config.toml
d_model = 64
head_dim = 32
d_mlp = 256
norm_eps = 1e-06
rope_base = 10000.0
attn_scale = 0.222
init = "uniform"
Each number is 128 + 24 x the weight over its row's rms, rounded and kept within 0 to 255. Layers, rows and columns count from 0. Numbers have three digits each. The size before them is the row's rms in percent of the matrix's.

# layer 4 attention query, 64x64, rms 0.26, rows 0-63, columns 0-63
070:150107111139109103113128151161126139127171140127122135174118132119102159119139135080158127163151063124098119163135155117096110134107174165128166116125155097127138143134092166130148114146156103
063:114117108107115146143154122178106133120130145125142144155120144090146124143144121128118088132145079155107113110139107151138153123103134115116125137104181084149160084160141156159133051150133119
078:097143135147140154149176106177096144126155104115118110172162143116103084107134136138113097137154113143104124109147115149133194157108140140135192138124111115100119156160105124108139118140123134
090:093154100139134112082158100135131122140141124124154111115179148112115147126133089151137090142135129106185154092111139109129162133098101135122162113103112140092147108147155149074159116120153151
105:119138118127163123131151097149129094102103134154153095150156111111091162155132155147152146118169152153173132078109145094151119147150114111092103129147128133097130118129146105135103127142157193
129:143110099126170139103116169138128091142113113154177144124154136112099141148093107119134125102186151114150150134111166090116124137165147145109089108130154146092096123176143117146149152117141149
192:131123166172135137143116114117152153109118167105099085130107125153145126116158160108102146117127128181136119169109091159163128168124156120135146151133103120118134119102067096121088157125114112
110:144136109121134158182154152123117175147103115099114165106089128108142119144172171114114139163118123152130094119135126124119121155160128124140135144136157140111082163121128066139125078158126114
093:139146189140140110142122109116121119111101171114100094127147168106152128134121119117135165096130159149183134175113096106109156120137113122133126117178155133123146138099104096098102134106102168
095:166129100114102134134128131112120128180154138136135104152112127135125129116115125173129135137133159098140136023124133162154131103110165109132151135121131115144106112111124119153182096126165118
095:135124133108093090120121133106097090150144137112144130113113168099170146112063090137146108103119175087157149103142130146122158094113152145130139118146132130139139096130134153148156079105135104
120:119112094102129110090113154104129097079174091113153176098128115134144123131130103119145074113104127119120134127133137117108146120126119143142120122060115130139151123150141185123161148093122093
083:117093116138146114148087160125114122091122134066131146137118152138138138151112076117114157127138111119160135124104109105095150155115198091158112178133125101161137135143109121153128152135106115
081:075131050075158141163138102115156136124155110119110153158131090112121108161152134109092124141114092137071094130145105126130140134128110120135111130092136124136130140108161160122142125138120119
099:132121130115160138126135166141113144139107112137089159117193108113102067149119133132161162106121111106109119108136123090101145121128107151137109108093145111104059171118110116136116134162144119
080:129120152106121173133142153126141144115176095138140142095105141106098134143136139174074088131104069132143117142175138101107124127115110120165135105137122091098141147141179138103127120098115124
105:141183103100114133146130119141105129197163084148135139102093127102115138184143108141115127137136128105119110103167110181111162129127141143122133094133124119164139111144156133126149092093132136
092:150174174115114134138096118152124131167130145143096092104106139144121129144152126139122180093153127115145119086132136172119148158134159117111101136133097100138096117095119115156127061101113133
099:121145182141132162153097120135152141136111150129082113146116150146155098153119135127110181115120147148126111158126108148103141156098139131154120142132134128205097123090108105165091108106118107
095:108112155205098137153111096121133159098137098116110110146136130161140086103131153082105115164127098111095132147147126133153125113154107159147156133150089125124109128124108132112096151129123081
091:129152120138144101114150111134122156122123130154118105149152122161103082091172150126140147151134104173144115056129150135173139136144104128080162131133083115085118140134105126135085119130126137
130:120183149142115076104134102125150093156144128120174103094176163099105157135093097151130115117124125123149157134104120140098148119114134128131170118107120131133174127158124151121158115094155156
115:112107131164102138122124103135159122127136155085130079136116112154120122089135155129127156137132087158087123181122126133171078152101123127120142111143116117119158093122111116089078168148137117
094:077068113128132130116132138135156157114172134098099110125081124116172130149139119098109115141118092125128108163134107121139152116090148122139120175086134117086131106114111123098116173117128093
084:109141076084139166143159096113152147127149102141123156116143062102103114146169141151122118137098120111065090103154135129148117135130091139117117115093117144131106142116157154121137104116141116
089:110148035117167121165138119124130111130117143112130120138113149136131129157179177092139139139138124175101100104120111130122116180088103088135150122138141133126153128116130117127143110147148149
101:135109151156188142127100130115126108087102152135114101159164117145106123146125103079115161096171140124140142163124118101099124138171113128142079126149146113127100161123113116140106175146104145
084:165137193124112109147129116139103138111100135124118124103160174107153133141104126111101155101131167118176143127112128125147141091193148138110067121169140117130110107129123105135122101110114134
097:156113148100116118096106137087115094138158142141111084131158144116125092119083076127127157127131137089129158099155130118109129105153113138152081099107125126126098174115129177127166139127112107
084:150153184169117125107104135132100120145092179154117085167165135128120127131095115123134131082146129108171143125123121124143174101136125131133154148138133132107130158118102170111135168120079141
110:087113135113180141144173096130128141115089124150086116144177118135115115156140140125162165133131158161108121133128134096120094140131078129104112102163125171116082117095119123128106109132153153
097:119134136106158126129128112060118106109138157135121103147126164099117131163113089117123110116136184140163108118137122113085119128115100095158105111139143142169143168103152159127162100082122143
080:169096150098098118098122114106070086111133112124176130140140131142106126137112127145150179181143150133152152135142114121136122105083073162129147153096129118098119113117130153121119121117124095
073:136123090121066133130143161129111088125170104150149142085145140150117131104131092148124116102125083149149150155149100150116133152141128122104100143154142151073098134125148156161148173136129108
090:128112144113101144105103152123125116107136146146122114137092144121155095156114114159148064131116077114113110114132150135109171089117132115175159124096122069161134106113115100112094122102116102
085:114143121144134152159121110137116135146133158119128139129122120190175117129124144133117095137104166097091125148145117126117167088126133098142152096156112113154104088091106113102061147165109135
084:154124142142126120141108157137080127092109138120093129124110133157155118127155134115101111112129092120132098159149126117102179120120118111162131111170146100124083146123079121133080152128080078
095:164160135148133103158168099169139145152137130123120142080133140119099124135144148115149154140098113166093121141115140155111107111137119114098161160102160134163108091127161119115120062126139165
110:110141144127135151108095153123191114102141081104136156122149104135142130136101070103117105135115138115114128134121141081079142093136116135148140116126141114165161149143143156103075119154127089
097:098119134163152167157101121109123123106160163133118126149099124156122099117149149119115123141097095126152104138128105164132128160099171073151144129148127080118122146107105089150130165147092091
091:118103104140139150146095116093174106103108146140114140123108143163102101148137127131117126167156188102148114150089125124169137143150161084132091109136114130108122124104125093184130136147097145
102:074124154147134160135106136070134102112138142107134111138105113136164134156138124131091115123103124101153119134127101137120164131088161107140120137133084060144128157115125120109091162157098099
089:102073124136122144126083104090154128102173159132149142147166113169164108113108077129153156147101108135117127126128134086135128155139128131147129114126095160171151124131104158101108149109128098
102:126161149110106089127144119150145153151092147134116123119132174120086139135122110130141145108168164133117146125127152112116107103155109112101096123136173121165074105094118118125130068085132164
128:121086134183153148132143103107132148109095168123105110145120153147151126118134127141133137126166154141183125158120143117146147172147144121082122121166115128114090103121082083149088152132121145
091:145136200152096126128103104185114152099085133130119104185166150137131123112116126116121156096134136162159156151132147142148139126120125126122120129141127090120077137131096086117133111111110106
092:109162103046138149120120110103136094150169131164144126143136126129117127143101061136101101136111152107128146096118103108145143121141107094164129114105166162147147152112134142124159123110124117
096:112162160126106118103140119078103165112138137137137119073116142139150137136109083136135113155112163112122114135130138121112118061129124113122119077096118082157117114090152171116113113146156147
077:137121148085089124099123130081135122147142059123160136124124102122160130129087093122134094105077088112130107104161132147107145116118106103126165154135105137161130135159126140103132143113120086
096:138165142140167144174137129116137160108105152117100123121093145136129115103167160139119159114137152113139129168124124138125093082165104105106137146165150154130076114083098090138169127136122143
086:082107098095136154108129142140130100134161082164167157133154099121132147111110090090144106131111185132143147103140157089092102115157140133119127109117141133145146163140142144152139143134166100
082:164140145127133121125095168118116159081132139127135141118104157162120128130152103091116096113110124120147137152143135116151175097163140133150118149129146102090101118106104079089068109147099103
082:126138167157144082097102124161117121118096133101127102112208156102101149146123136085129150122138117111143141142104138121105110143140158167162122151110119126125097153131141122161179124104109117
150:108121155154108153157127095100127155118125167117093120178111134130138108121185146112111154162100108112141124137152107151160115130123155112152176147153099110135126152109088093114100150175129118
103:169153124135154142118124138157104117138086108113159154126119169109099132179115133134096087135161138100160120091105140113132130091143124109143092112138173173123068127134129131144152105118116152
104:102096151142103129133103119069153114122139130113139109105114112120139127112121109109118148134093090135121124132143138135107097146093157157162165141113082056151148138110140169085123162141122099
111:114124180104071120102123128118122101137159108117164089124131129133152141132094069143137118129096138097094151138116131079092114119102129145130129123105100136175136127128127183100131133098154114
104:095172147102098122104148111143135120155096105151120085111108130104138176169126113159110089110133178118118101116112113134142124101130138122123112082116175140121178111108145131146127100118142171
088:092121116096137137108097117087160080150176114123167127126132107143127124121102080126116120158100135118105128113132125122126109123160121122175105098123122093145189136101149152114124142107136070
129:084150122082143088102145104159138146095133128133129124176158151136149125136113130133131129142143164151121140126134120115140155096154083061142100080131172116097152137104150091133115134128144126
101:106095126189133113147121144139124166073110148105110137127146116144149127132141140117149173144138086171114126155135141126113120143121130161123155160149081120151122128136119153103055164151122130
111:157121190147073111113108127135161139133131107108133120083128131112117145079117117100131148101093110153117130138155172136120084098133153151131122135128111081159143109109145150088130093117127099
099:121149104123164116148165121161150155117079124139099136149132143104118135162140164130113136116168176147142116130102118147161145108146123100105127118152186139093103118111139085173113110147108164
100:159133115135112125128125145154152133103098082101093140119128127141129164137132169084127142101133157150129151189114168104138120103141145159116113144175110092091138117099156103133104111170114105
# layer 4 attention key, 64x64, rms 0.261, rows 0-63, columns 0-63
082:138102116167097116156128168162154128104106127106124095165090115116156123149135129135113122121146143141109162167120129138108122093165128180096155162161140115117097145151125168087107174135135132
095:110118140148155140140128114097136136130120100140129114146160098114128092118095162133134148112159131126117145130116149056090120149164123138108122116168154162139133176131091147143147201158125137
061:136116154109153102128133144135148106159089130133134041150116119148139109111133174119126138125142161169148134093091102126153133147119146157132109092137128118163162135143130086105116156154096148
089:135123133107072075121144149087121140113118115117137130102114158135124147145130092115144180109145102146113153091105119144162063123119154111104127101115124121162157103144097132078153135117128137
101:117138147129079115158150164087151130056114118124137125117122163143126135111158110100135163110155110179112132113124145151176090121100163127112116091109117121130152087141098127117130158123126139
135:116156101103088108127153149128128121079136120102159147092134143112111159154122121118142099147153081164107155117118156125131081113148111127123128101146123164120166116145155190097163135128155147
083:141104130158120152122111114162123137192110108143100131156106086116141115115077154142108114111165156105177131131165115126145133127144089172120125143171145126109086142139164113143133104151138113
106:116176145135126135123116133147117165141172126138105127088099092122145115099152126130139066124124125140135099091104116118135103126150120128149199152130095104137142150159121129186115109106152100
098:093125118163149100153152097104155134160093141133125142114126145152130130110144157112114162126120136140100127150139108137179112189072159146127124138065128140134088102129137114154142131167132145
107:146073164127102149119111145075103115121117115143122124156107114133137152081076089135154121122126137116143121141103113106098131125130152075093119097142120103189150120090153109109140135136132127
095:150100167159119136146138090091135108118084120139126109163122115149118129079125139133142178133135129139125121152139118108137124140089157117079094087124135118189132108105094101109121159148114163
080:161128095107169157122135133162126089157123099144150152161109138115131123128129149113120175168128134124124150084151155158098150093142095156114112099160150130152120131155116140116115089137075161
105:147143087118149133135138165155133134170129121139128180138125135136153123134150156143134110134097109136112116157121148148141114133134074151129134120128143213095104112156183158144160089120121126
113:136123147106148181093111150124122128145152110148128138111156087110137139142089104160132089143128136069154162093131134121085129115159095132149136131136120173105169171157137131148146114095124118
089:090109121181131080121140103134119123156089156113102114069084148110121105104144110121154122159122127125133150102107144093100113155125127093165175158126107126125137162100116146129121122107155113
090:107141142096147102106116160159129109174141112172116145183132075115165129098117131110134155106152150134166126104094151140130129118168121135135141132120139142090142106147103141189120116156140105
087:117095122133167094165132164097136111130119149168144134147173109119131100126112180116143117140124155146115121127117151115125116161135098131140106128117160165106086168116138148160153180178135150
086:148091155113152156183137158155147164147087163110141100142121124121152135117149131100151112130089187133141105120100135121094161153111101136125147145104150175116120128093146087147125139126144126
095:137115102116144123158130126163111131169104142158110121143134117137176122156136169132122149125115177131134140135106112107136156164119086107127089166101156132103075147106135058148102114134122124
085:148123111145152140132128125126137098196117130128102124161156126127145122147115129112116133129139181112148163149135096107143161145128127157113151133167172081146063148110128086145102165147116119
101:106115141129107115116129141095111080168138162141129112131163125105126163135072102129109119118147183103150153139100110128119134128138165086147123150137167125158143121123099123105163186149103116
107:113104117149131125169192147083136118107115124121149110105125151130138121107119152125149164122135094185092119150101142114156136178090160137111108087105141119136127094097128123105102160140145148
090:151125079116119119105132173170100124125147123150130168136160130113076141165107128162118099104160133093124151110142146126122126113164112146128116140184139177101108135167137131135172123138148141
095:156148077110135131130119142132121136156139100168129160122147091117100132120096126130148102114147150125181157112154146116118113107163088154146149112167127148095119164156162142181160101121151140
124:131154190112145148082093115109108123128133107146115113098134109127142121133084076138139124131151141091158149093128100111089128098148146108159152124142109089150176163131091129152128126112123109
121:163101150081111166132133165113143157128184111131135137088149090102130149139097103151117099149101141068097151096120133145129134105136125139122157149124104118120153143162161122123148129083139113
102:088105110154124142104164142139123120172107167118119134114111133119167126126114150162113121130113124134096127164126141137144102196107103179140140142103125180103114113111173152084148107132115120
111:094143136211124138135146112096157117129088142123143097126097143151150133100126147102126113116141144179139127149111122115121122167099177129126142126103144162160107118101099143140096165162132121
114:117069115145134124107146128111125093202093134151123137165100107127131148071085109165123140118122148111132140119125125118099125178106148142123132119114149168135150112099167118111113103137114151
108:086083109111148103124140086102152090164087131106117115149141168146139125128147133117097153124142130135144114198137123128133140149113146148122083106104105135124126108095191100121126121149145122
113:119141163170112107134124111091114165103123151126122067064120146128126120148128104131127139126112111145085154101113110123112124129091143110155157141090129073147120166116081132093127146138132125
116:128099169111154161101129156093130103180103104151117123138117094132178153089072106148100165117116134103107137117134106153125121151111145161114132099072111141140135094134143103117130119132119126
066:120099143168171145146117167129104137153107158108135123087155104135116122138131119112102169141134122119153130167109154133141143135140124145147108121118111144154064153111100130171138195117163098
074:135127125137110109131130088173090140132132149194130096150121088099111152162094136170136122179096129132117145131156161125131080109111073133115109091113138150119147143151127141112141117113123120
068:078098072152118138157146113114162120099144128108127124125165100129109147097144130097117112143148153112124153123130135106116145165133165130065119187118140109120109138121143098138170138164155120
094:109110127134130189103159147118163153134106114091126111135113122138116131088170105130117144085162114154133111138123121123088109200122170107100127146127125128118092138130158090146136133147168115
099:139110096093102147155141140146108117166163164087156164082112153137136122116161203115150125137093136137116123120112166168126102129133119109123109143135113127090115121140154090105149153115127139
086:082145171147137157145118118088150106096134158111102086098128104137117124153138128118113157102122117162110091124108108103126140118091136089137142121097143097181139119071083129144111148130132138
123:132101069120113092140156141128101153129160121131126185103128168130151099138138122157166076154102165134129148148136133128123113124134096152107136121130094155101091136159151084103147120127100125
082:151114152109105158120152149113130114159126095117141156160100104151118123123114174115115079115136142109164109129177157150127118152166090125126080133130157128102125134172185108136118148104133106
085:126138175127109173122135158136085113143104084156106149154128097121115127130125160164102082105144133103135070135169169125132119153123116146108119136130140151101115175164124118115118132106159107
095:178107105120108127113139141141111141157108084150150180119119129143140114098108116127135120119113174102138142139143162134122110146154114181128122113141148177099114124168204114150114120114141107
124:132159062106133110135127125184088113139158158118104179147156142138098116139143172114137118134118088154103112119143175137128099136137108108111125144143135154090080151155142121132118108137112142
095:110132141138163119120126135119134135120131145137099079129138132115102139160122096071104185126142100130129091108109112110123163117115165137132164134101150085182155134102074118141109169130127129
123:116139134130121153136138143138138145125111120118098121155127139107120122159137165096115149156113108151093093120106185119169109126088146123141166170121114135118095141127085118140088192178150128
098:140105152121174157139105098062150086130107134122098115114143167180102152147092114114136131093144144146137122090133149107120148134152122108118104116116161112139109173149108115159114147159113145
119:141145153141108134077087122125122110120149125141142147152133112152073113148105106133126110113105135074152151110147147128107123113130094152130120100128159104148183112160158154144135100065116102
084:113161101126113103150146137166144170100114110120129139156146122136113148120144122085153128123143159086119177124134088124110138100084148190139167128146147117152140093098127118129119134139072118
079:136120111133161154139131131139118135139124096131121179152122205125137093174084102141163092142146153138160161149143175130082151107127132089120127165153111104117128124124136132147140117113144128
057:160097175158144106102128117137140143130121150105158102142140125154119139121153159139096154121146122131134090121100097120213188135134131105121098105111167148126119124120132157111110150156103119
100:147106069109074118119154140135116133136135130165107166126115139113137107113118102149154111114101071128066121129169129120114111175116125125151127109129138123098158135139146132096138122079127169
072:118093060144132143161159145132140176164142133117094130090105138149126107091159176138132127146093119154106089148115147149120098140123105111121146150137110129114101115118137079117132135085133102
088:140148147126106085128105093117130122110124139147118135114112120120150146155159125051149117133085078110132104122155161165162131078152116133165124112111161131159135102156137117117109123097094117
093:143089128136142174117153145100140128170144144111153085136104133156147120115108152095120123105141168136161122139132091151089136164133115080143098144141176107108142125097144103142174148146102120
100:138159158151159140091075097115131123077103107181104102133116124165137140137133061120117139129121110157119118115154128126128143109137129134110128100121129122166107122121095103171079124100108123
095:167119094094098107118153152172113146146134106144148178126145126138151139098102113141140105122131157114147155146148152138097122139148104167120121135158112183101102132174185124122145092129132114
111:144145098122109089114112138152116147115152124108134141092120136143116137148097077107157142119095148140119171110140103116096120094088123117151132110136192123130187083123144156108129103120094152
115:136126166149092123106114141112135152085119092100137096125117142134112132120114095118139165138118151106141173151096096112121137100083148160145129089107103111178165089091111152111138128100136105
111:152154105121089113131110139146085148119161132160138176148145105153113126130115133140162084113113136127145125126153153111097132144145077119108103114128158149120121134166196130130136082096089125
112:061121138126137146137116122073156149104135131129112119177142121151082126140156135083159126146130130095191136128131140103158118122107107138132127109129165100170145117101109150114132149098098131
147:111115072091162125164165121170126139141130159136112145122135128118142116100172173127126144145107104148085102132122151140144115154131145109104137156139103167090069149141125094129123139161141145
120:154116108147113101119135151133090139128124124133132116105157168165162150145062078129136134105148158150157150148133087109087193144132108123118104105123130117124122158125128122135144113164088124
109:094109177154150179094132134084155135113110111126120084144121130120119114122141115109112159140149129120154106151107136119153127119123157125150158123108097107177122136103069129135129186124170107
095:132094136185133144111142103113103155116092098147139064092123115124166125136118101142112111109097146157165123135119120088133155146110114119142132103112117133129137170132103095125171173157105144
# layer 4 attention value, 64x64, rms 0.25, rows 0-42, columns 0-63
100:098130123141193127152149112146137093154113147105125148127121139122121138091133161139138156094132161127084110157117124127145180152123141132093143116048133122144120108081130094127097120129116141
123:171129101129108122126117128144136112116149122117144140096141145111110151175117110141132074126116120103167146113132155109120108083137098113132116135156132171117130110155137162112216083107119127
121:150143154156157123127123129127175099148099103127148097129110117115110142126115113135134135119146165120103126093131100111146146133085192132109160113093166107210128104092120123114117145144117135
117:155130090137174161164135114120161166153130126160094139148131106132149099125141154109137128158126140190132106122131106100132158176133152124120138136139150166084128161113133101157096164124148148
103:136142165147130093135142152080098082117126103114180102086113132129104156121112122133158135089144125108111130139128140124147131138117172113104148112076167120192159096116118131138141125131120154
108:057147142114105129085112106168116130089123131156112123150159107140122121133134122100119118128110147132156146143125142131136109053134051165145102113149105128119124142154133156125136135122123100
104:148085140188122136092127122142129144135136129152123101117104142134142106119120115149129108138126145147176145156145097148065137141163097152148179132190115136129129124130156124090124161159144108
119:177173130088107126141107138135137116106144139119129140073083098108095131165130119126112078119116108100112129078148128137151100089111129103158133127110132171116138113129132155122188110130120128
080:166094158161124147099128153134147101141123123074128106148132155107143123090124106147136163095133130154157140133128119094074127137128147136108165115147133117164138123102145154087186091103122117
083:133140096119105060124117092146084144102160076120160188138112129139133118103114138115110110156112117084104099142132151128166114116140110146177094123117125116108150111144136138146111152110142114
095:112102124140146115109140140134084109136106103149144134156142156163134112139133117161125198128182131151084128151094143111116144151096166128104138123165142089138115118139120106134066149129136150
102:183097131122117136156130171091175100128127121083150131102079123115111123124121144126126100127124136118127127119153103140119113153152186099117147144142164156136135127114133124097184085168121119
108:175125135122093098136132149129151118100137153078126155074093169092120139115134115141134122113126102148148125082124130147115089098128150088140134141130097135145131119095130166129188084130120128
116:170129096079118118142123140141137118120142129117138155057109124098107135147115128150129077120127113098146139087128130150134111099140133103131133127143112151101132128141137144133213066129117123
073:094174122107121105124136104123129117132117160110107192168109146137108126115150142093101131120114138124112093138104138174121106127117098112148092141077092125131095122115119127134057136145099132
107:117162128113094162131145120125137145144129136107107145126151106090150148128127144138145099119121114132178141109131137161129117109159075159113163123135098112059111147136149151132132087061159120
099:179092149121140112137108149116123102133126147108147113099093138133117132122126108133123128124133108100104130129124111161125096140156192085148163142150092125175134112129107115107175086167082108
109:116071130147167088118143135130074119151134105163154140133162171144155114108129120146143133139142136101123123164121133120062174179139126148114149134121119144144117134154152095148113151126158143
111:136090151180141142115122137121162128171115128148127096157108142150142105113124117125121130128132162152138150174138072144078138181151128136134171137168109139158111127099128113100123143170128101
109:125119120134158099146141126081102114130134133117142119170151146131138127086148158116131154129143079129122118161093146124159155205142132100096130145126120156130154127099056113124129133140103139
133:106154095096141117126149129166087147095136113148112173102149143111127131151120137133147096124119131135153131153123148110110164097123080147110114115122129170066113123150181137145126119094173151
101:112138141163122161123121114107159157110107136166105101125131078141122115166143130119132185137126116175124129125131114107139139153090124163130125112099112093169134148122101110151053158111136141
117:112099155161138145134127101129169133143118145091094100181150136132141119056144146122114144138125104168123094136136118150087118175137135142113149140102145144158129120075097132101103131147111119
105:129159107101122121141141135152129118109138144125134152064113113083105157167115137143135078109100127087120134086126156113160136126118079130118115130064140161109150105136149150139150100094132133
100:113177127118163170143105085167170160122137138151094105136109097124133132152132128096109088135099157147158124108176103122149115084094094121147117129085157128146137147144138124135139112110114119
098:180096128164136118151135119065155127138114120089154115113113108108143131110125131156153151137132106144103113149130123124118132198125159119120212136134136149151138114109125112108145101108151136
140:166133136108098107119108131150128119110157137108132160079098132116112118136117109128123079113108114075133132095138137140128102073139104121145135133155118139135128116150146164102215095114124113
093:117076139157145121108131136146129115170132117121126111174167167132161120077125116141139162117150122124149147166116118109091168147160145144115159133193098094147116141119121127124143085116129114
122:103090133146140175141137113097156142161105141101097108165137110125147129090142170109131173140121140157123114161145111132115143183124175135114151140100137115111097131077122107116086149144142125
077:083149132098144138126126078160102139145127132147112167149162106127128147097137126050116138117126113141145121189127158115125151125118075137123069121123147161102111136143134133108126115106135129
100:174157126136097127114123138092114113107119134094139161111107130123094126155108105125128125107133120106193143143120139132095112114123074123147117110179109181129117114108125156078169087127125120
087:089148123099165130144119114071104131124139147132125126164142155131134140111160127089109147118124119138171118173111129142174121121147097061124081146129097154133137149122096114108110136146088123
075:161101133107118142130118115120169128161148161156145163122103137125135103128106116114114113113117115152140124142133114148152062139148102098169069166137140157122115121108145101092144084156111085
095:138107137050116108110145140113114128133131160092112113145164104109120147105125122106128115146126054147146149148132141124154107133148085154129121124184117101097113121145138126084132097092132128
078:160119126118158136129108110142192130160113175141125122142120084127139113109119125130123125103116097197123136162149107158165099147132130132123181152135124161141106122125129115097132072134104103
090:120114130106116147121124140107130135146107094147105158163107085127149124112125150162125172130143136141113094072131134152181171166130157104131098120079152127114101132122124138171109165168118127
084:150139118074145166113144186157106121146164138148108148161131118150135156133138111122125144100139124143129134152124127129121114132162102132087122131214121064135107151137128110121143105117108112
104:137126115174171114119121118178109122109133142151144127144139176141146101144136116135126144139141178120113130126121067112135110121092121146168178111116149120119141132124149118136128216133144142
092:067146170136088136131156165099136134091119144087119120091134130087112164146137131117156102132121144122159138123115137098061136082142124115144125128124116072161116131115129135117137154114123138
093:098172092119175123139152116125082103094153077147141114101156143161102097112126138143138109131156142145116127192103126108116140136123121119089110120121127166136173141117109109158119093125123148
090:119123158218168150112132155124134122118127112169136125139147160117124124090136127128120087123120166160120112154120089133115126141116127122152161132123141148198120157154124122110140132145081112
094:117129148173123119127119132129147130092097121103117104134116163115151109128130129133147170111139095085127105113127117152144152170067121112153147107057124104124112113104162141118097179150147135
090:122146137112077118142118150150135138107120120145123131057111152136093120173121140112131123146128179094117117118107132097081116092117118117125052136160117125170139129121133121138090128156120137
# layer 4 attention output (transposed), 64x64, rms 0.244, rows 0-42, columns 0-63
093:140128119109159125096108133104120121118119123177124168130151106125108140144134120133183160102128156140115130114088161140092104156150170125117136166138107182115107119160131083164146122126109175
093:113100135103115076105098107133111122144153102115106113098123130167148130095084115106115129115160117146106195122116104139166108125131160125147141190110120106116138112115081125123149117116096103
102:150116142117149103097095101133125072175133119119139105150131083166139136120072085123153115106131113116125167122107179125129137159137186112162139124119107168147133107118147107113129119121112124
074:121138128159115150171120133099140157148131155134115102157162088106115151098093134118153128099101131148094139178146165087097125152124076119118122143159136123131076114136143160124108143101161117
088:169182135132134109092078151094128083147160119121144121109155146106166136122125100113152126104138137122135134105121152146129102153119181102168154140081135132153136134133135093148163105131098112
092:136072097129117131135135129157137123076113125133128169118140113128112123169173142135075149157131143137115103121175083101156121119164123125132098143133105115119155130116170094130102161175123127
086:129088149132110165131130129143114170124147144119134105120098156114129108167107141152110131128161140142177107150121119147146122086125100062148109118137138105110107119110163122113131157091186084
091:136126164145122094127086132112127113132135107147129098124131111150145134115086074081166136135101105120139166126109118151137137146110181132154175130110088100160174153130096128117119148152121095
087:074107151120165143093136114085169142152114167123139141160113126123152150153116105121156155117134168103121161085149118136144111147145128109151125151115106102101089116119121104100151121071133103
092:122097123144146097113142140162098158086134114125174109129112136134125084122102144158073124163135081111146124112129119134143152110127108139108140117140160138114177134172070112100136144149093138
106:131176130141127115147195136158099127127171112125137145119105145146092137166143132126120134144135094137092118131136084129134141127141087123086124095151149140077134095117123117168141141119165177
093:145133137152111117093071131064100134184129135119135123128138122110173130112120094072153116128121139084151137114110139117113142129107150117167136145107105113141100158129126121129115102106119070
100:121149164151156122137133116130197148151128145117152089088117144115153116132125098108148140126112140116139139101116078146136120128114163122130157139104115074152110150092070118121169113109114095
092:134139149146122128117089149109125119138163131133114102107095147162146148116108085095109097130095133094133175120122085129137147131109180114153156146107107117123149140123077149080132153129138074
110:098148154136141115141152122175144117141129117161135125087114126116088088119181126151155163106101098133086120130091106149128136119120152135119190090088123140162167137120107120138115113143133159
102:142101133141135141156113135109165138110118150127057145187136095116148141105113157131126103107112161139102111138164168111091123100132109119144085116145123128106102166123134176104092114139124115
107:128166133129143129078135115125135114190154116123141121082084127147137126157132086115134121137143107087131138087114089165137123121118176110140185112078136117123173118111115134127144115118114133
093:148193130125124122103135128152094170152150106160160107124107156116129108153158161170126091087180140111143118122144100134143128119140111114142125103129169139126131123115144082152113138117131182
098:118164147105132140104123116193152154173150136086148121105106131102127126148151109137134137127156117099154107104138140162156135095118151096164142092111119093104156114096147126128129126074168121
110:144157112106132069150162164145115136135130124092113092113154135123135129091119130141138133128118110140107119114153104154124122137093127146172183113086167145140127112137127138144208099104108127
093:110108142144111131156103145131125151087109119166111112135142124166120102107110152141125117095122158133123129135139127076073147106126057140168109150179110129134115147155132119139086150161107143
109:184149101137103139150124122098155117082137118142135130157159132105077180133139149142112110158134127126129114135175169094138093133124123124110085111170163121147099134147158153147142139125159134
104:104133097096152161166147121141127126114114160156120126119119108105127152118139136132156185131115140154112139069123156091097136160170111141111140132127114101101086121142163130165113132135159183
083:144110154140126098116068159108112082106104123156081113146164085143156149111103111129153108123122159124162135127098155140156131112133153144165149155142102119165114124140137124146134121146072107
111:122069139136129120129061149106143091129116143160114131140153116156135112113111156126136106079116164139140162133137145100131114149154149149133085159122099155154103126150167133152107156150086136
095:115103142113094127101132149104115122131126113114102106179120124123166122093075103126161095084107107112159167132151154102111163142112099139156131131096101124140089119124153128076134152104137105
091:102089143150128109088106120127102138145113140148115122151107132157190115138077122126126136147125144084163144118122094167133124122112185158167151156108125133101144138130097108126111149159114085
084:110130135094177155129160097167138165136117150106105120129121132130100108147128112146079162127154140112147076132137111164121097104145078098107101114116171127109104120096146105136154138109154149
109:100125106110109180111116112098157130120101143139129128175152102073103129134181140133125137132105135120114117122128208103104117172122078128117104111130128121147113157139163149110121122104134128
085:129099151078134120123155112122106135103089143146116164137131097084116083119133173149111152118112125155113077100139146066124103137126093144121159131119141160139126155123154105153139136153117168
088:124083176135134099104121143118134139129154147110123099124126146081135140148109114143145135084091124108115165109103093180137151117107140142180161161103126131152159156124148131128101135139168089
105:129170136129141093158159139151162125142131127108125120079139150110119120123128149134147119088126119144113099124124071153103142103103192126133165166078134136156134141143107137159176099123123152
081:123072142118164139100098109133143134120106138127131135094102124175123113142095148121119115157162156066179155154105088111149146107145112139127118108142139117106152145111135177129112162127115162
091:119099100129125159123148151126132118116171113079140107151106148112142166157129112151102079175102130127154147093136109157170146114153138106131142128097169116067147172114122133110142131127139119
079:145105113118132151112103120114131135161149091101100139131093142142168153172085118150123145176134140098157135132105166119111102113128142126179114133100149129070171098111109134127122117168148122
095:110103142133102119126109118146120125148081137098152099141140118153112138137104118108121135145081091111100180182109122116134103138115148161114167144155096128174140172152119119117139139095076127
098:138153086101156127127153095074148143110138155129135103159161130108111137131122171113088083147134130086144114153168130144147120118161135083148093157114138157111088141115097122141165125114131124
123:111123153164146115126121163152098145153136127177159138119125137163109106139128158131149138080153109105122095106186118151105123133113113139117118147154098142124169117117188072148154128123141142
100:115122129142124148130148117115185122114137116123093136102140113105109094131189142123130137091135145154156115108126094108136100156113146104098119134094118093157076096096162139107106091080124123
100:156168106118161110157155145136132125146149181128103140133117133102098128129139148088103118120124129122135084126106116171092137111122141090131107145153164148126144085175099095148104132152157173
111:078122116117169093142099123154171118121131141088137138141147134167142105115157197121122157135160147111122156125136162118091127108134158112159127151138093121105164153100104139156132151101133142
121:088094134185117096138128136151136129115140106138177083140140149143097120109076123118152127110075136149123160126141126100139125147089144111151139124131089133197141133148102136123107140128131104
103:112125122132114174195121119159125117093137130150110125120112103132129137117142132133184129116116131113155116135114113100135139099124126139114106069178149137163139127103160123174083113163158165